Part of a small language model's weights.
Size: width 512, 8 heads of 64, MLP 1344 SwiGLU, 63.9M parameters.
Each number is 128 + 32 x the weight over its row's rms, rounded and kept within 0 to 255. Layers, rows and columns count from 0. The size above them is the row's rms in percent of the matrix's.

# layer 4 attention query, 512x512, rms 0.0669, rows 312-319, columns 256-383
size [104  99 107 101 105 103 104 101]
[[123 104 139 118 179 115  97 171 162 107 168  93 163  82 184 122 125 165 131 130 112 161 132  83 182  92 156  92 118 114 138 140 147 190 115 127 138 153 163  94 161 171 220  96 118 176 151  91 126 157 155 141 131 155 163 129 143 109 140 104 133 106 163 162 125 100  69  96 103 137  87 158  89 115 129  69  81 138 129  87 126 100 185 171 120 131 114  59 143 146 150 166 136 122  94 136 123 151 125  79 178 157 149 140 112 171  98  89 139 122 148 137 112 125 133 153 108 148  68 183 126 111 174 127  34 113 215 161]
 [129 188 147 148 100 124 110 132  89  31  55 137 212  75  86 117 164 169 131  93 130 143 121 148 127 107 114 166 137 150 129 146 169 193 115 139 149 170 145 137  75 155  89  91  85 120  81 120 144 126 195 161 139 124 116 162 147 138 175 205 169 152 192 105 183 149 105  95 143 108 119 115 150  96  76 148 130 129 145 103 108 154 121  86 119 122  86 103 149 108 113 124 142 130 186 107  88  45 108  85 122  90 162 109 184 101 165 130  95 121 179 109 205 158 133 138 107 192 109  82 113 156 224 114 101 122 146 137]
 [150 109 158 189 146 143 103 126 138 112 147 129  93 139  93 101 180 158 129 146  88 146  80 161  90  78  92 128 116 145 142 102 144 118 129 135 155 133 132  88 177 110 118 106  84 137 149 119 153 158  69 115 166  89  84 114  94 135  74 166  81  99 170 136 124  56 141 132 158 126 183 107 138 168  92 128 109  99 159 171 149 104 192 124 183 103  87 160  86  52  85 133  93 193 101 187 157 144 139 161 160  81 216  88 151 161 172  93 143 127 183 119 128  79 111  83  39  67 127 137 160 104 118 139 121  98 130 135]
 [129 138 192 101  99  29 117 179 131 144 143 158  75 167 176 127  83 163 148 153 108 100 156 139 127 165  90 112 143 122 137 111 150 153 107 119 101 166 195 185 107 119 122 105 107 204 170 148 136 195 130 139  92 193 147 100 127 177 158 111 147 189 102 169 115 128 102 106 147 132 116 146 168  74 158 128 139 147 146  59 107 132  89  99  46  95  81 123  68 117 152 138 168 159 118 135 119 144 113 135 109 123 180 137 120 130  69  40 154  93  42 105 139 127  93 111  96 160 166 115 168  86 110  88 156 105 144 114]
 [105  94  90  98  96 144 161 212 107 118 121 150 136 173 167 179 146 154  97 151 213 164 125 139 151 149 112 190  92 135 115 168 133  95 169 146 108 130 145 151 101 163 166 122 181  89 222 169 101 175 120 137 129  60 158 133 121 115  93 166 113 118 112  93 173 129 132 138 102 149  83 109 156 129 103 194 120  78 118  46 126 161 161 151 188 159 163 147 118 137  79 106 138  87 159 101 122 158 191 122  81 148 187 122 100 116 112 108 185  86 146 135  88 140  70 146 121 117 157 161 146 103 148  96 136  75 143 126]
 [156 165 109  53  98 202 160 133 193 127 134 104 114 136 116 115 124 137 115 102  30 136 130 151  93 143 163 174 166 108  74 161 107 130 105 154 119  67 163 104 101 121  68 128  79 145 158 137 126 136 113 151 144  88 125 202 117 126 165 168  93 145 147 191  97 168 126 116 105 113  75 133 140 116 153 128 155 124 113 112  90 165 111 159 176  82 118 139 116 142 127 183 124 102 160 163 141 154 164 159  78 126 178  98 130 113 136 104 116 179 170 168 111 154 134  72 183 161 109 194  94  93 148 146 168 108 134 182]
 [131 152  50 154 168 123 107 135  98 164 121 108 111 128 170 102  96 107 149 169 110 139 145 112 121  58 170  73 115 114 218 103 125 111 175 185 127  88 127 185 112 116 138 133 153  90 149 182 116  72 141 156 117 124 120 169 135 162 127  76 125 129 110 118 164 134  93 143 141 144 130 127 122 129 142 165 163  64 191  97 107 108 109 167 110 172 193  53 159 160 186  90 168  93 118 147  77 144 113 150 196 156 193 108 169  91 125  88 101 125 159 145 111 131  55 171 144 151 107 147 160 167 147 125 151 137  66 171]
 [131 122  78  53  82 195 139 133 167  93 129 135 198 202  83 101 167 201 131 125 187 133 116 106 112 122 147 114 179 145 126  96  74 135  79  79 161 135 113 140 188  81 140 110 140 123 106 106 141 146  93  93 176 106 147 164  80 198  75 180 157 114 135 111 186 137 153 151 144 188  99 132 137 172  82 148 132 183 120 134  82 114 153 138 112 145 107 161 155 154 110  31 155 156 148  77 121 159 162  59  98 166 172 143 177 169 153 132 115 164 143 163 128 169 109 125 108  94 158 115 138  45 121 179  98 112  70 138]]
# layer 4 attention key, 512x512, rms 0.0684, rows 312-319, columns 256-383
size [ 97  98 105  99 103 102 104  99]
[[113 166 177 154 116 123 157 124 115 158  49 117 103  90  88 103 108 126 135 193 119 140 125 155 118  64 120 154 132 126 104  98 147 161  84  80 120 140  92 146 147  93 130 137 123  84 126 149 134 143 146 106 108 102 164 137  98 140 120  85 123 151  88 180 172 138 158 103 119 152 159 117 174 177 155 143 172 113 132 117 124 125  86 139 174  66  96 152 198 161 147 148 156 137  83 142 142  67 172  97 135 118  36  71 122 101 147  98 110 119  69  75  98 130 127  76 108 127 127 153 109  79 206 145  95 139 150  93]
 [142 125  89  85  93 131 170 141 139 142 177  63 165 145 124 132 115 148 108 169 152 141 116 108 189 126 150 103 143 136 167 118  77 118 164 130 130 107 163 162 136 152 126 123 122 125 159 133 108 213  67 142 158 149  77 117 169  64 151 122  98 102  89  97 127 131 160  96 107 151  84 108 142 142 137 185 147 127 131 188 177 105 122 176 200 132 126 118 177 122 114  79 123 172  87 134 109 164 146 103 179  73 112 140 138 120 109 180 196 150  88 191 119 111 135 140 122  99 124 149 142 141  73 131  91 137 155 158]
 [ 57 104 135 152 149 130 140 125 126 155 130 118 140 103 147 188  71 119 157 125 187  76  93 172 131 135 139 158 158  91 150 127 129  69  63 198 114  97 108 165 153 116  91 121 146 168 130 126  80 119 111 144  79  15 152 142 124 144 109  79 149 115 131 141 139 125 167 115  96 166 145 150 107  89 172 140 121 102  72 130 140 133 146  84 134  76 143  97 140 114  94 187 119 129  84  77 117 112 128 165 146 124  97 150 120  81  52 151 118 133 107 127 108 133 161 128 138 135 216 145 140 174 135 154 108  88 117  96]
 [148 124 116 163 162 149  83 165 125 102 103 175 202 121  97  66 147  91 140 150 213 125 112 147 111  96  96  99  59 151  86 130 106 106  62  69 140  91  78  77 128 144 155 120 106 112 101 110 114 164  93 105 198 180  84  77 149 155 176 170 111 106 107  96 139 187 137 114  99  94  94 127  80 143 121 107 164  96 137 186 161 135 137 111 219  85 147 179 147 158  95  75 104 110 117 125 105 100  77 146 131  89  92  56 183 131 137 147 155  81  98 114 176 112 134 152 143 121 127 141 103 142 138 155 149 138 162  98]
 [ 81  76 143 129 174 103  89 106 116 144 106  87 100 109 168 162 120 126 189 161  85 122 214 157 191  85 186  99  96  90 106 142 180 146 228 152  73 143 128  86  72 125 124  96 139  86 130 135 150 154 120 117 135 123 158 150 164 104 113 146  96  88  91 104 112 156 143 135 108 115 121  48  73 117 126 178 102 130  88 154 105  92 144 138 152 109 130  83 168 120 122 130 141  37 206 148 129  85 139 101 138  93  84  94  68 145  99 105  97 145 104 113 145 143 124  93 158 143  32 164  99 106 121 163 153 157 138 135]
 [190 114  92 108 118 116 145  75  88 171 151 102 140 140 150  94 198  97 149 196 101 110 110 188 139 132 150  91 127 104  74  63 203 131 155 113  61 124 152 123 123 156 124  71 152  66 180 107  92 104 169 141 117 165 144 153 115 114 110 122  90 114 110 113  66 197 122 135 148 128 169 108 117 124 155 166  36 147  90  89 110 108 125 160 105 163  97  97  91 146 133  79 104 131 127 123 171 118 160 137 156 106 103  84 141 128 127 152 102 156 113 129 163 118 139  82 125 143  88 106 111 153  84 157 193  93 105 130]
 [124 182 156  72 163 112 123 132 146 134  88 150 136 162 110 168 149 160 112  42 103 149 115  79  94 167 126 157 147 145 115 177 160 144 149 117 101 143 148 116  99 157 190 111 153 118 183 119  89 149 138 112 126 124 118  88 121 141 122  89  94 136 105 136 121 196 114 182 118 124 157 108 100 153 106 127 124 107 130 129 151 170 178 134 181 114 164 137  93 145 163 132 114 147 110 120  73 184 136 131 129 146 110 148 117 115 168 146 102  78 117 144 119 166 135 134 134 120 112 133  79  79  88 167 153 136 134 159]
 [123 140 118 122 140  55 161 134 156 119 140 138  95 140 228 134 134 125 125 124 135 103 118 153 167 110 139 119 149 108 139 143 130 120 137 190  87 141 143  77  93 141  90 129  81 117 124 176 172 157 128 138 147 121 121 117 154  63 109 133  67 122 168  96 131 120 122 120 130  92 150  75  93 128  97 128 167 159 134 162  94 133  57 136 146 124 110 142 139  88 125 163 127 123 107 198 147 106 137 123 120 174 110 155 171 180 114 149 115 143  70 172 169 103 123  94 152  93 115 165 115 133 144 123 158  87 123 130]]
# layer 4 attention value, 512x512, rms 0.0574, rows 256-274, columns 256-383
size [104 105 100 104 103 104 110 101 103 103  97  99 101 101 101 103 104  97 103]
[[102  78 116 106 184  83  89 117 166 117 134  74 122 127 139 125 147 170  72 138 106 132 194  99 158 149 195  89 166  37 121  87 124 151 150  99 116 124  79 154 220 111 120 145 114 135 143  84  89 199 144 113  80  99 166 143 122  66  95  96 108 167 112  82 169 150 134  93 106 123 110  99 112 126 109 119 131 136 102 110  89 153 126  93 126 146  87 121  70 138 116 163 128 123  98 111 149 165  99 153 105 111 113  97 115  81 106 102 168 137 116  87 110 155 206 101  88 157 165 134  84 157  67 130 138  49 105 139]
 [108 154 125 128 123 153 153 113 130 116 146  98 115  87  84 127 138 126 136 107 162 146 133  97 100 140  59  96 164 165 180 134 170 102 135 146  97 145 120 151 102 147 131 158 183 146  63 132 115 112 121 146  87 118 155  99 132  74 161 108 108 122 117 142 161 129 151 164 158  86 142 135 138 148 144 202 101  90 106  69 121 114 185 155 133 106 131  73 139  39  67 190 161 176 130 129 127 164 103 174 178 155  83 119 157  98 123 124 145 167 124 164 126 114 129  37 123 141 125 127 164 143 114 154 141 152  98 142]
 [163 104 220 100  97 175 123 168 136 154 135 118 160 127 181 131 133 135  91 157 144 146 152 119  92 146 169  97 123 124 142 101  86 203 109   2 110 144 142 131 105 125 124 167 157 102 223 168 153 154 145 148 128 142  64 128 104 142 172 166 152 119 147 180 125 207 117  99 168  69 126 125 132 115 124 195 216 151 190 140  93 155  38 141 145 133  39  82  59 126 136 152 109 153 195  88 109 102 124 161 189  43 157 104 162 108 179 159 118 150 133 170  87 142 104 154  84  84 186 129 163  79 120  87 132 122 113  76]
 [131 123 156 181 156 104 151 139 170 156 127  89 138 125  85 188 145 152 119 128 122 133 104 180 121 150  44 139  89 142 150 151  70 148 139  90 138 167  90 145 116 141 200 123 116 158 165 104 192 180 113  74 169 110 135 111 100 126 100 159 161 120 114 177 124 165 132 150 131  80 158 134  68 136 129 163 138 146 152 134 178 126  88 140 143 169 108 109 198 167 164  61 184 147 144  72 114  57 160 129 104 121 131 109 123  95 136 108 172 148 116  62 132 106 138 107 150 185 145  92 110 114  52  80 116 102 137 167]
 [165 173 112 140  97  99 104 142 150  88 151  59  84 131 143  77 160 163 128  99 170 183 175 113 144  62 105  56  82 149 142 133 150 138 143 103 126 115  89 143 122 117 117 103 117  81 105 109 117 145 141 168 123 155 121 132 113  88 121  95  74 153 127  44  67  68 124 151 198 164 130 103 106 108 162 171 147  81 104 116 174  64 113 132 131 170 121 149 160 113 155  79  76 175 144 117 114 139 189 110 170  98 201 108 114 128 141  97 109 134 156 134 211 108 127 165 155 177  86 155 180 124 141 178 127 176 162 147]
 [188  87 143 138 139 116 150 128 180  92 126 102 159 123 132 165  97 193 133 117 118  68  96 112  68 100 119 157 100  89 115 118 122 111  89 155 102 113 113 161 164 135 114  78 132 185 115 138 109 112 124 148 139 127 180 146 103  95 134 141 130 131  74 106  89  64 110 174 141 108 112  95 142 103 145 151 139 160 123 138 107 181 106  99  94 201 152 129 121 142  97 121  98 132 139 150 116 157 110 168 132  75 120 172 103 137 154 156 135 110 135 134 153 152 139 175  91  74 117 123 127  85  63 141 144  96 108 147]
 [184 140 145 164 108 103 100 155 136  75 144  97  96 116 142 143 129  71 169  58 196 158 178  84 123  88 156 161 152 140  79 175 112  70 159 176 142  95 148 117 113 157 124 112 116 103  76  85 166 122 122  92  64 133 153 158 130 122 114 153 157 133 121 145 139  91 154 173 196 154 145  89 135 101  71 140 126 104 172 143  92 115 163 100 127  97 139 133 208  89  79  66 105  90  71 172 150 147 135 163 122 153 226 135 139 149 161 113 107 124 152 187 127 159 146 152 117 162 127  74 129 126 141  86 152 112 123 113]
 [108 111 126 146  66 152 131 108 174 149 136 110 200 122 163 174 149  85 152  78 163  99  90 134 154 141 154 126  58 149 112  87 138  79 136 118 173 161 105 111 134 128  76 155 148 123 150 159 203 116 180  78 143 146 132 112 122  99 119 122 136 201 195 145 108 132 140 118 143 123 130  67 125 120 134 162 148 169 156 133  92  96 130 176 135 155 146 129 133 104  70  69  91  90 162 212 151 108 133 141 111 135 131 109 155 134  74 123 124 138 120 176  93 148  84 106 162 155 102 192  94  97 131 136 167  61 124 107]
 [151 154 152 125  72 165 114 145 169 111 112 117 136 141  75 118 147 138 126  85  87 135 137 160 163  75  94 144  94  53 154 146 123 115 132  96 134 162  79 142 143 121 129 142  73 156  98 144 137 138 105 120 145 145  89 130 145 139 122  88 126 129 126 157 120 146 192 177 173 158  43 109  84 171 106 128  91  81  88  82 107 101  78  70 125 173 169 180  85  45  95 140 155 161 107 182 131 146  77 135  98 165 121 110 115  93 170  80 119  70 139 158 125 134  93 131 156 118 129  71 136 102 148 131 176 161  86 123]
 [147 171 148 134 137 128  53 107 121 154 108 132 114 141 139 129  96 136 139 121 149 117  92 100 147 159 157 133 157 101 117 145 157 156  91 178  89  98 143 176 118 117 128 139 136 147  92 116 113  93 169 187 139 172 101 129 147 133 106 107 104 113 120 122 133 121 152  90 107 100  80 125 121  97 197 175  79  96 114 185 147  72  88 132 101 125 130 207 114  77 146 195 150 163 154 176 106 128 134  94 153 150  97 119 172  91 121 101 129 179 189 172 131  96 115 168 142 135 116 104 152 128  89 155  93 113 113  75]
 [139 162 131 144 174 180 113  98 164 107  21 146 104 110 106 111 135 167  94 114 168 139 135 131 121 162 188  97  92 154  98 110  88 125 140 129 138 186 155 127  96 139 103  90 142 168 124 123 137 175 105 109 119 153 122 144  88 181 113 121 133 181 119 122 150 100  92 178 136  59  99 180  83 224  33  98 143 113  89 154 137 200 120 158 149  94 102 115 151 137 136 131 130 131 160 129 136 191  96 114 171 131  74 173 129 117  82 209 143 175 148 142  75 155 135 114 121  95 104 133 117 130 141  89 163 105 149 159]
 [158 169 126 117 149 212 142 143 177 131 182 175  75 103 123 178 125 156 186 132 173 110 160 143 140 163 118 136 113  98 112 148  91  89 155 164 144 162 177 171 116 127 154 112 108 151 114 116 156 117 155 124  43 144 116  72 122 183 134 137 139 198 121 126 162 143  97 165  91  90 121 149  86 155 133 179 135 148 152 112 192 121 147 122 146 156 125 156 146 147 136 155  90 137 102 117 106  78 119 135  97 168 178 147 133  90 154 116 121 106 124 156  77 157 203 173 163 106 149  96 107 174 162 104  69 153 153 138]
 [175 164 141 130 125 111  93 141 169 133 153 106 204 153 101  84  95 119 132 126 144 120 115  97 142 145 143 135 176  59 187 188 170 156  79 112 123 116 117 117  98 133  69 132  92  64  78 122 114 198 141 138  15 125 166  52 152 162 143 116 159 120 126 189 115 109 124 180 145 104 145 106 133 101 114 128 136 112 129  87 121 197 122 223 146  89 106 165 124 169 152 124 213 110 193  98 160  98 133 105 206 166 133 162 126  95 151 124  68  98 143 192 104 125 118 118 113 125 141 158  95  52 143 137 144 119 103 102]
 [158 138 105 112  79 136 169 180  22  98 140 109 166 136 140  96 105 124  91 134  98 113 129 142 205 126 201 138 155 152 114 115 132 152 127 141 142 122  84 142 160 164 155 156 114 125 170  91 137 121 109 154  86  85 148  82  40  74 123 186 174 122 165 137  61 101 180 148  74 106 162 153 117 143 122  98 106 107 166 160 107 128 115 107 116 143 105 110 162 152 131 120 127 101 170 137 140 106 141  85 118 157 114 164  82 134  95 154 173  89  30 112  98 110 123 149 102 170 116 157  86  75 169 151 128 153 146  94]
 [155 142  85 128 118 150 140 123  76 134 125 126 134 112 154  76 164 139 116 194  93 121 147 114 172 155 135 110  84 150 183 123 105 113  87 139 119 148 126 150 107 131 113 133 104 132 193 129 169 211 123 146 120 127 175 146  94 130 104 123 126 137 198  85 129 159 131 186  95 128 147  82 166 109  67  93  42  98  86  91 106 108 178 183 150 157 115  85 132  72 103 141 121 111  79 123 109 140  99 130 120 165 141 148 141  60 166 117 122  72 129  89 180  81 160 144 127 150 130  94 132 133 169 114 121 172 101 161]
 [124 121  77 146 127 130 100 102 137 115 105 227 175 101 151 147 131 129 176  97 136 182 119 135 118 173 127 110 143  77  99 107  78 150 152 158  88 137 154 143 133 116 119  89  82  61 122 178 146 160 138 104 183 122 119 145 210 127 103 104 188 122 154 217 136 120 144 172  92 147 109 151 110 120 163 134  50  85  99  74 181 107 144 152 130 134  87 120  89 135 159  99 127 102  86 108 123 192 104 140 134  85 161 102 163  82 153  92  78 162  86  80 101 152 140 127 113 205 113 119 150 165 143 143 183 172  83 194]
 [111 136 141 136 120 112 116 150 108 135 166 114 129  93 149  66  84 154 127 145 161 164 173 109 167 134 149  94 110  99 170 138 144 157  87  74 163 145 144 117 125 102  94 106 100  73 172 180 128 154 144 127 108 135 121 148 149 111  83 178 128 141  79 143  95 159 111 157 142 133 142 161 151 130 141 103 151 127  99 100 158 120 147  75  87 168 144 175 107 167 138  99 116 133 110 178 135 146 143 156 116 155  99  72  86 116 125 101 153 114 139 116 127  74  68 132  71 125 108 148 134 154 183  95 122 118 129 107]
 [158 159 134 102  99 162 134 168 100 139 104 116 145 120  53 132 128 132 111 125 115  85 184 167 131 134  91 115  35 143 143  81 177  83 171 128 153  85 159 145 137 104 152 127 189 145 104  91  78 135 127 123 125 142 106 145 129 103 133 124 146 124 112  91  66 107  83 107 153  99 164 157 106  97 138 126 145 176  86 152  90 160 209  98 121  86 177 108 117 141 158 137 146 149 175  73 131 178 146 135 111 152 117  80 120 101 133 149 120 126 162 186 154 112  85 101 110  72 150  93 121  69 127 131 189 105 155 153]
 [107 154  79 120  97 104  90  93 121 135 138 114 145 147 109  62 119 150 116 100 118 120 139  97 143 151 113 169  45 139  96  92 113  58 141 125 127  76 137 175 130 176 190 148 125 168 154 147 129 168 194 189 127 162 129 188  90 153 119 112 159 100 110  92 124  99 111 122 119 130  98 144 142  97 108 112 138  91 127 156 120 148 102 187 144  93 112 112 146  69 174 175 157 108 102  98  80 126  89 167 103 122  75 136 116 168  55 160 145 129 120 156 123  59 108 127 159 109 133  95 145  50  95 141 132 100 124 108]]
# layer 4 attention output (transposed), 512x512, rms 0.0481, rows 256-274, columns 256-383
size [108 109 105 105 104 109 116 105 106 106 101 101 106 107 105 103 106 101 105]
[[145 173 128 114  70 158  86 111 141 147 134  82 138 177 125 108 107  83 207  74 164 125 130 165 138  91 103 161 124  48  79 145  98  91  88  93 108  54 129  63 153 104 140 133 166 129 112 187 143 117 148 101 184 150 132  65 123 151 155  97 110 126 157  86  60 113 149 185 112 116 166 114 124 131  91 136 159  67 117 111 101 125 128 181 139  98  85  89 173  56  91  74 144  99  84 126  97 132 100 121  99 115  86  99 112 176 128 121 103  78 127 136  74 133 138  74 170 125 116 151 137 112 113 152 188 133  98 111]
 [110 171  83  84 131  86  74  84  96 138 121 191 128 181 129  81  41 178 102 149 134 102 137 110 129 112 177 158  64 168 134 104  96 212 122 109  98 138 122  91 125 101 141 113 118 103 139 183 157 130 203 109 199 168 153 196 141 147 119 169 127  92 143  83 129 157 127 125 132 172 175  83 142 194 128 108  92 136  95 191 138 159 207 160 125 106 123 104 124 110 119 108 116 142 107 108 110 102 111 113 114 106 120  83 128 106 105 146 101  89 106 146 138 169 132  83 112 124  98  92 131 156 117 139 127 176 128  68]
 [ 94 118 142 156 103 154 164 161 164  96 125 154 158 146  88 117 181 167  90  73 120 147 182  35 138 116 117 123 104 177 165 169 106 165 113 157 134  70 123 157 128 151  75 168 163 104  97  90 140 204 111  75 123 146 134 144 139 137 124 135  87 129 166 116 144 153 159 111 113 138 111 152 140 151 108 169 130 136 113  85 157 167 143 147 205  92 147 198 127 140  58 154  80 145 113  94  98 101 164 115 141 118 130 140 151 169 167 158 140  89 111 166 134 141  81 140 111 117 119  92 131 155  83 185 104 136 132 162]
 [ 74 184 189  97 129 127 150 196 135 197 118 144 137 121 184  79 161 123 115 132  91 135 164 173 136 110  84  64 144 142 107 171 145 110 129  74 108 132  73 179 116 153  93  84 223  76 119  94 123 153 188 131 103 115 198 117 167  97 126 117 117 101 164 158  51 101 134 157 152 151 140 171  54  99 106 151 136  71 131  40 182 166 160 156 116 169  90 131  89 178 136  88 172 101 168 151  73 144 157  92 119 141 162 176 151  95 169 115 121 154 133 121 141 147 118 144 140 161 111 110 125  91 125 147 139  91 104 144]
 [105 151 113 160 162 118 142 145 138 178 211 130 181 165 118 107 121  96 156 141 156  86 172 134 183  67 191 135  95 167 108 126 113  98 120 177 162 115 166  94 114 128  98  71 130 168 106 140 168 151 140  81  85 116 116  70 138 116 154  80  99 116 107 137 106  97 162 164 105 128 174 119 157 129 101 111 128 144 110 145 184 166 133 176 117 144 133 115 172 144  84 209 104 123 134 115 109 143 173  96 147 109  76  79 119 109 145 128 154  94 162  92 113 157 202 116 169 134 116 131 104  74 170  94 141 134 115 109]
 [123 103 165  99 177 192 151 128 127  86 129 128 116 199 150 151  83 131 117 115 200 131 123  88 129 113  77 131 139  63 118 113 129  74 137 118 160 115 128 170 116 121 100  86 172 171 145 151 134 136 126  81  70 123 112 140 146 150 120 107 115 105 125 134 167  47 134 158  61 159 146 126  84 108 130 139 148  51  75  75 138 153 129 190 184  53 123  92 121 122 171 155 137 110  87 158  32 152 119 117 166  90 141 110 160 124 141  63  99 130 159 143  92 168 152 166 103  94 115 139 131 190  62 139  83  63 145 163]
 [148 125 171 125  98 116  69 105 112 161 140 151 164  96 136  68  55 153 105 119 152 151 167  89  86 164 118 160 171 198 114 134 178 173 189  54  95 146  64  76 161 130 133 164 142 128 143 114  99  33 133 137  83 132 197 143 147 147 107  77 121 153 118 152  54 160 116 167 100 126 120 129 116 137 147 157 126  91 142 202 164 133 191 143 134 153  69 128  52 122 162 117 168  67 144 125  97 128 196  80 143 155 112 134  91 146 160 122 152 158 125  93 164 146 153 134 161  75  71 120 117 132 126 169 119 147 163 170]
 [115  88 119 154 119 130  98 120 137 115 162 144 124 135 111 118 173 130 116 116 132 123 120 136 208 160  67  90  85 100 107  97  52 117 129 114 144 138 123 109 100 190 133 128 132  93 127 142 151  73  63 133 107 134 110 135  79 173 183 163 156 120 113 159 144  95 120 165 107 168 183 163 198 179 199 106 128 118 158 139 104 100  87  70 128 159  77 138 110  97 128 121 101 130  98  83 131 184 147  46 156 163  73  96 175 143 179 131 169 167 107 115 115 107 105  99  80  99 145 185 118 149 167 148 127 150 147 113]
 [ 82 100  79 181 140 140 104 120 112 150 153 149 180  99 136  87 109 124 161  95 110 186  96 151 181 169 162  90 118 155 141 123 128 138 137 182 113 127 175 106 129 176  83  99 172 143  99 191 190  39 135 103 101 169 124 160 110 108 146 172 128 105 153 123 130  88 135 107  54 129 126  25  84 111 182 131 124 146  96 141 145 138 155  78  92 117 100 164  82  90 138 112 111 110 162 119 140 123  60 148  68 125 115 129 110 109 145 108 150 104 179  98 140 100 128  57 173 106 168 122 141 131 140 149  88 135 119 137]
 [ 81 159 143 109 104  75 169 118 137 148 134 106 133 118 123 107  82 120 221 111  83 148 113 145 107  45  96 132 141 106 135 165  98 103 127 135  93 134 159 123  67 165 131 121 157 125 157 112 149 131 153  78 138 139 142 164 186  78  81 182 167 160  42 133  32 117  95 140 149 131  93 109 130 153 139 164 122 179 149 151 157  67  96 137 159 166 164 128 148 137 130 135 159 133  77  93 142 166  99 133 123  99 220 137 158 103 109 183  52 118 152 162  94  90  78 217 162 132 118 128 144 139  79  97 147 127 180  77]
 [176  75 115 107 150 162 129 173 148 151 106 111 133  28  81 137 147 181 120 149 107 127 168 119 143  99 130  82 154 137 161 142 123 145 149  96 182 137 108 146 115  88 111 143 112 158 177 151  89  95 149 165  54 109  56 120 126 114 160 146 157 102 131 131 100 170 176  90 188  88 126 142 110 101 167 143 116 137 121 195 141 156 137 117 124  75 115 158 187 156 124 125 109 151  44  80 131 203 162 128 165  87 106 147 145  99 136 121 122  87 178 187 148 123 160 117 124 120  94 136 148 120 102 119 163 105  84 109]
 [112 195 108 139  42 127 113 136 132 152 166  88 154 121 141  69 114  50 179 123 101 166 111 109  90  94 149 140 172 130 167 119 152 162 187  44 102 144  67 131  92 191 130 177  88  94  90 148 140 105 179  66 153 137 162 196 118 111 133 102  71 136 151  93  94 140 124 127  70 107 140 168 128 149 133 153 144 110 127  88 138 157 117 142 110 125 126 112 130 135 123 144 108 160 161 108  68 142 149  97 170 128 123 181 126 150 115  98 114 112 165 104 146 118 190  95 134  60 133  94 109 110 151 107 127 189 160  92]
 [107 179 161 158 172  53 121 112 120 158 159 166 127 112 175 107  71 118 122 139 143  77 186 102 138 150 204 120 143 175 198 141  95 101 151 207 124 178 139 170 127 156  75 123 150 178 180 140 106 114 148 136 124 122  79 168 127 110 149 143 165 145 101 148  89 162  94 127 168 140  77  77  92 104  66 124 148 149 146 164 125 162  75 209 168 150 131 137 124 157  80 101 160 143  88 122 102  74  65 112 135 129 162 104 120 141 176 155 183  90 160 142 147 152 117 115 160 149 163  90 158 148  78 147  79  70 135 137]
 [138 112  98 126 160 117 145  94 171 167 139 141 142 113 166  93 125  89 107 115  62  70  90 109 121 168 137 152 128 147 151 123 123 137 127  55 191  92 101 149 106  91 121 131  77 148 184 157 138 154 124 118 175 149  69 129  76 140  91 113 162 169 182 171 110 181 181 116 143 104  79 135 129 193 103 134 129  98 138 120  44  52  72 140 123 173 109 146 128 177 163  66 158  49 153 119 124 146 114  94 107 137 125 143 205 133 102 100 144 112 103 135  98  95 153 163 126 133 215 123 115 172 137  81 143 145 107 171]
 [124 114 184  42 154 177 146 108  80 139 114  97  98 110 147  95 131 152 128 138 158 164 151 125 144 156 159 116 172 173 136 102  91 118 124 116 124  81 194 110 159 160 109 132 118 197 131  78 175 173 173 129 117 126 114 116  87 155 150 181 104 100 108  91 158 150  86  44 187  99 119 143 126 139 129 154 104 104 148 147 118 101 171 108  90 123 119 111 125 107 131 163 137 128 141 152 206 123 172 163 182 151 114  85 170 161 140 121  67 141  95 121 139 107 178 141 122 123 130  74 132  52  89  74 151 175  95 165]
 [139 155 145  81 131 161 114 130 138  76 117 159 110 161 130 125 152  86 136 133 166 119 166 144 139 160 135  99  99  99 125 103 142 128 131  36  75  93 150 180  92 131 110 120  72  80 173 173 110 130  81 191 134 100 130 116 164 194 125 143 160 147 145  94 123 152 122 168 191 162 103 144  78 168  88 166 114 180 164 152 135  98 134 141 121 127 167  96  76 107  89 104  68 144 136 160 103 121  99 107 175 151 121 112 176 122 122  94  71 124 150 126 116 125  99 115 159 128 164  74  81  81 166 112 203 201 171 146]
 [106 116 124 139 109 117 184 107 141 147 155 160 154 161 170 117 112  98  87  43 138  34  93  49 130 123 127 103 155 156 158 168 115 182 118 162 105 156  96  96 129 163 102 125  52 154 157  99 100  86  92  67  73 122  56  83 152  93  68 172  69 124 131 177 119 137 216 121  94 176  91 161  94 166 135 120 145  89 160 170 126 144  74 121  91 123 141  49  93 185 132 121 164 167 194 180 144  85 136 103 140 161  96 202 159 130  97 136 163 103 157 161 187 105 152 110 151 150 155 138 121 111  87 116 115  82 120 139]
 [100 126 141  46 114 125 160 112 102 151 169 119 162  97 175 123 151 118  65 178  85 174 151 121 130  88 159 111 125 156 144 129 179 105  91 170  74  68 119  83 137  94 148 111 111 193 149 121 106  82 116  98 142 112 131 157 114 159 184 110 201 154 121 203 113 188  80 160 135 142  78  86 101 124 157  87 122 149 109 171 180 112 157 155 125 131  71  83 121 151 125  75 136 125 221  91 118  93 107 150  75 132 118 132 158 136 133 120 179 160 145 164 122 154  67  85  87 149 105 201 168 126 157 154 144 146 119  83]
 [ 88 144 135 151 137  91  85  78 123 169 109 141 137  12 157 131 150  82 120  77 105 159 186  87 106 136 155 171 100 119 122  94 109 137  95 105 158 154 188 113 178  94 115 163 128 129 132  75 139 140 113 119  91 179 126 136 117 134 112 153 121  58 125 119 150 165  94 159 157 122 106 170 184  80 127 128 145  81 138  77 165  75 165 105  91  72 158 152 108 234 105 120 185 142 150 125 129 100 165 152  85 148 139 168 119 135 154 144 121  83 127  78 123 163 135 218  52 138  90  83 105 126  83 164  93 145 136 145]]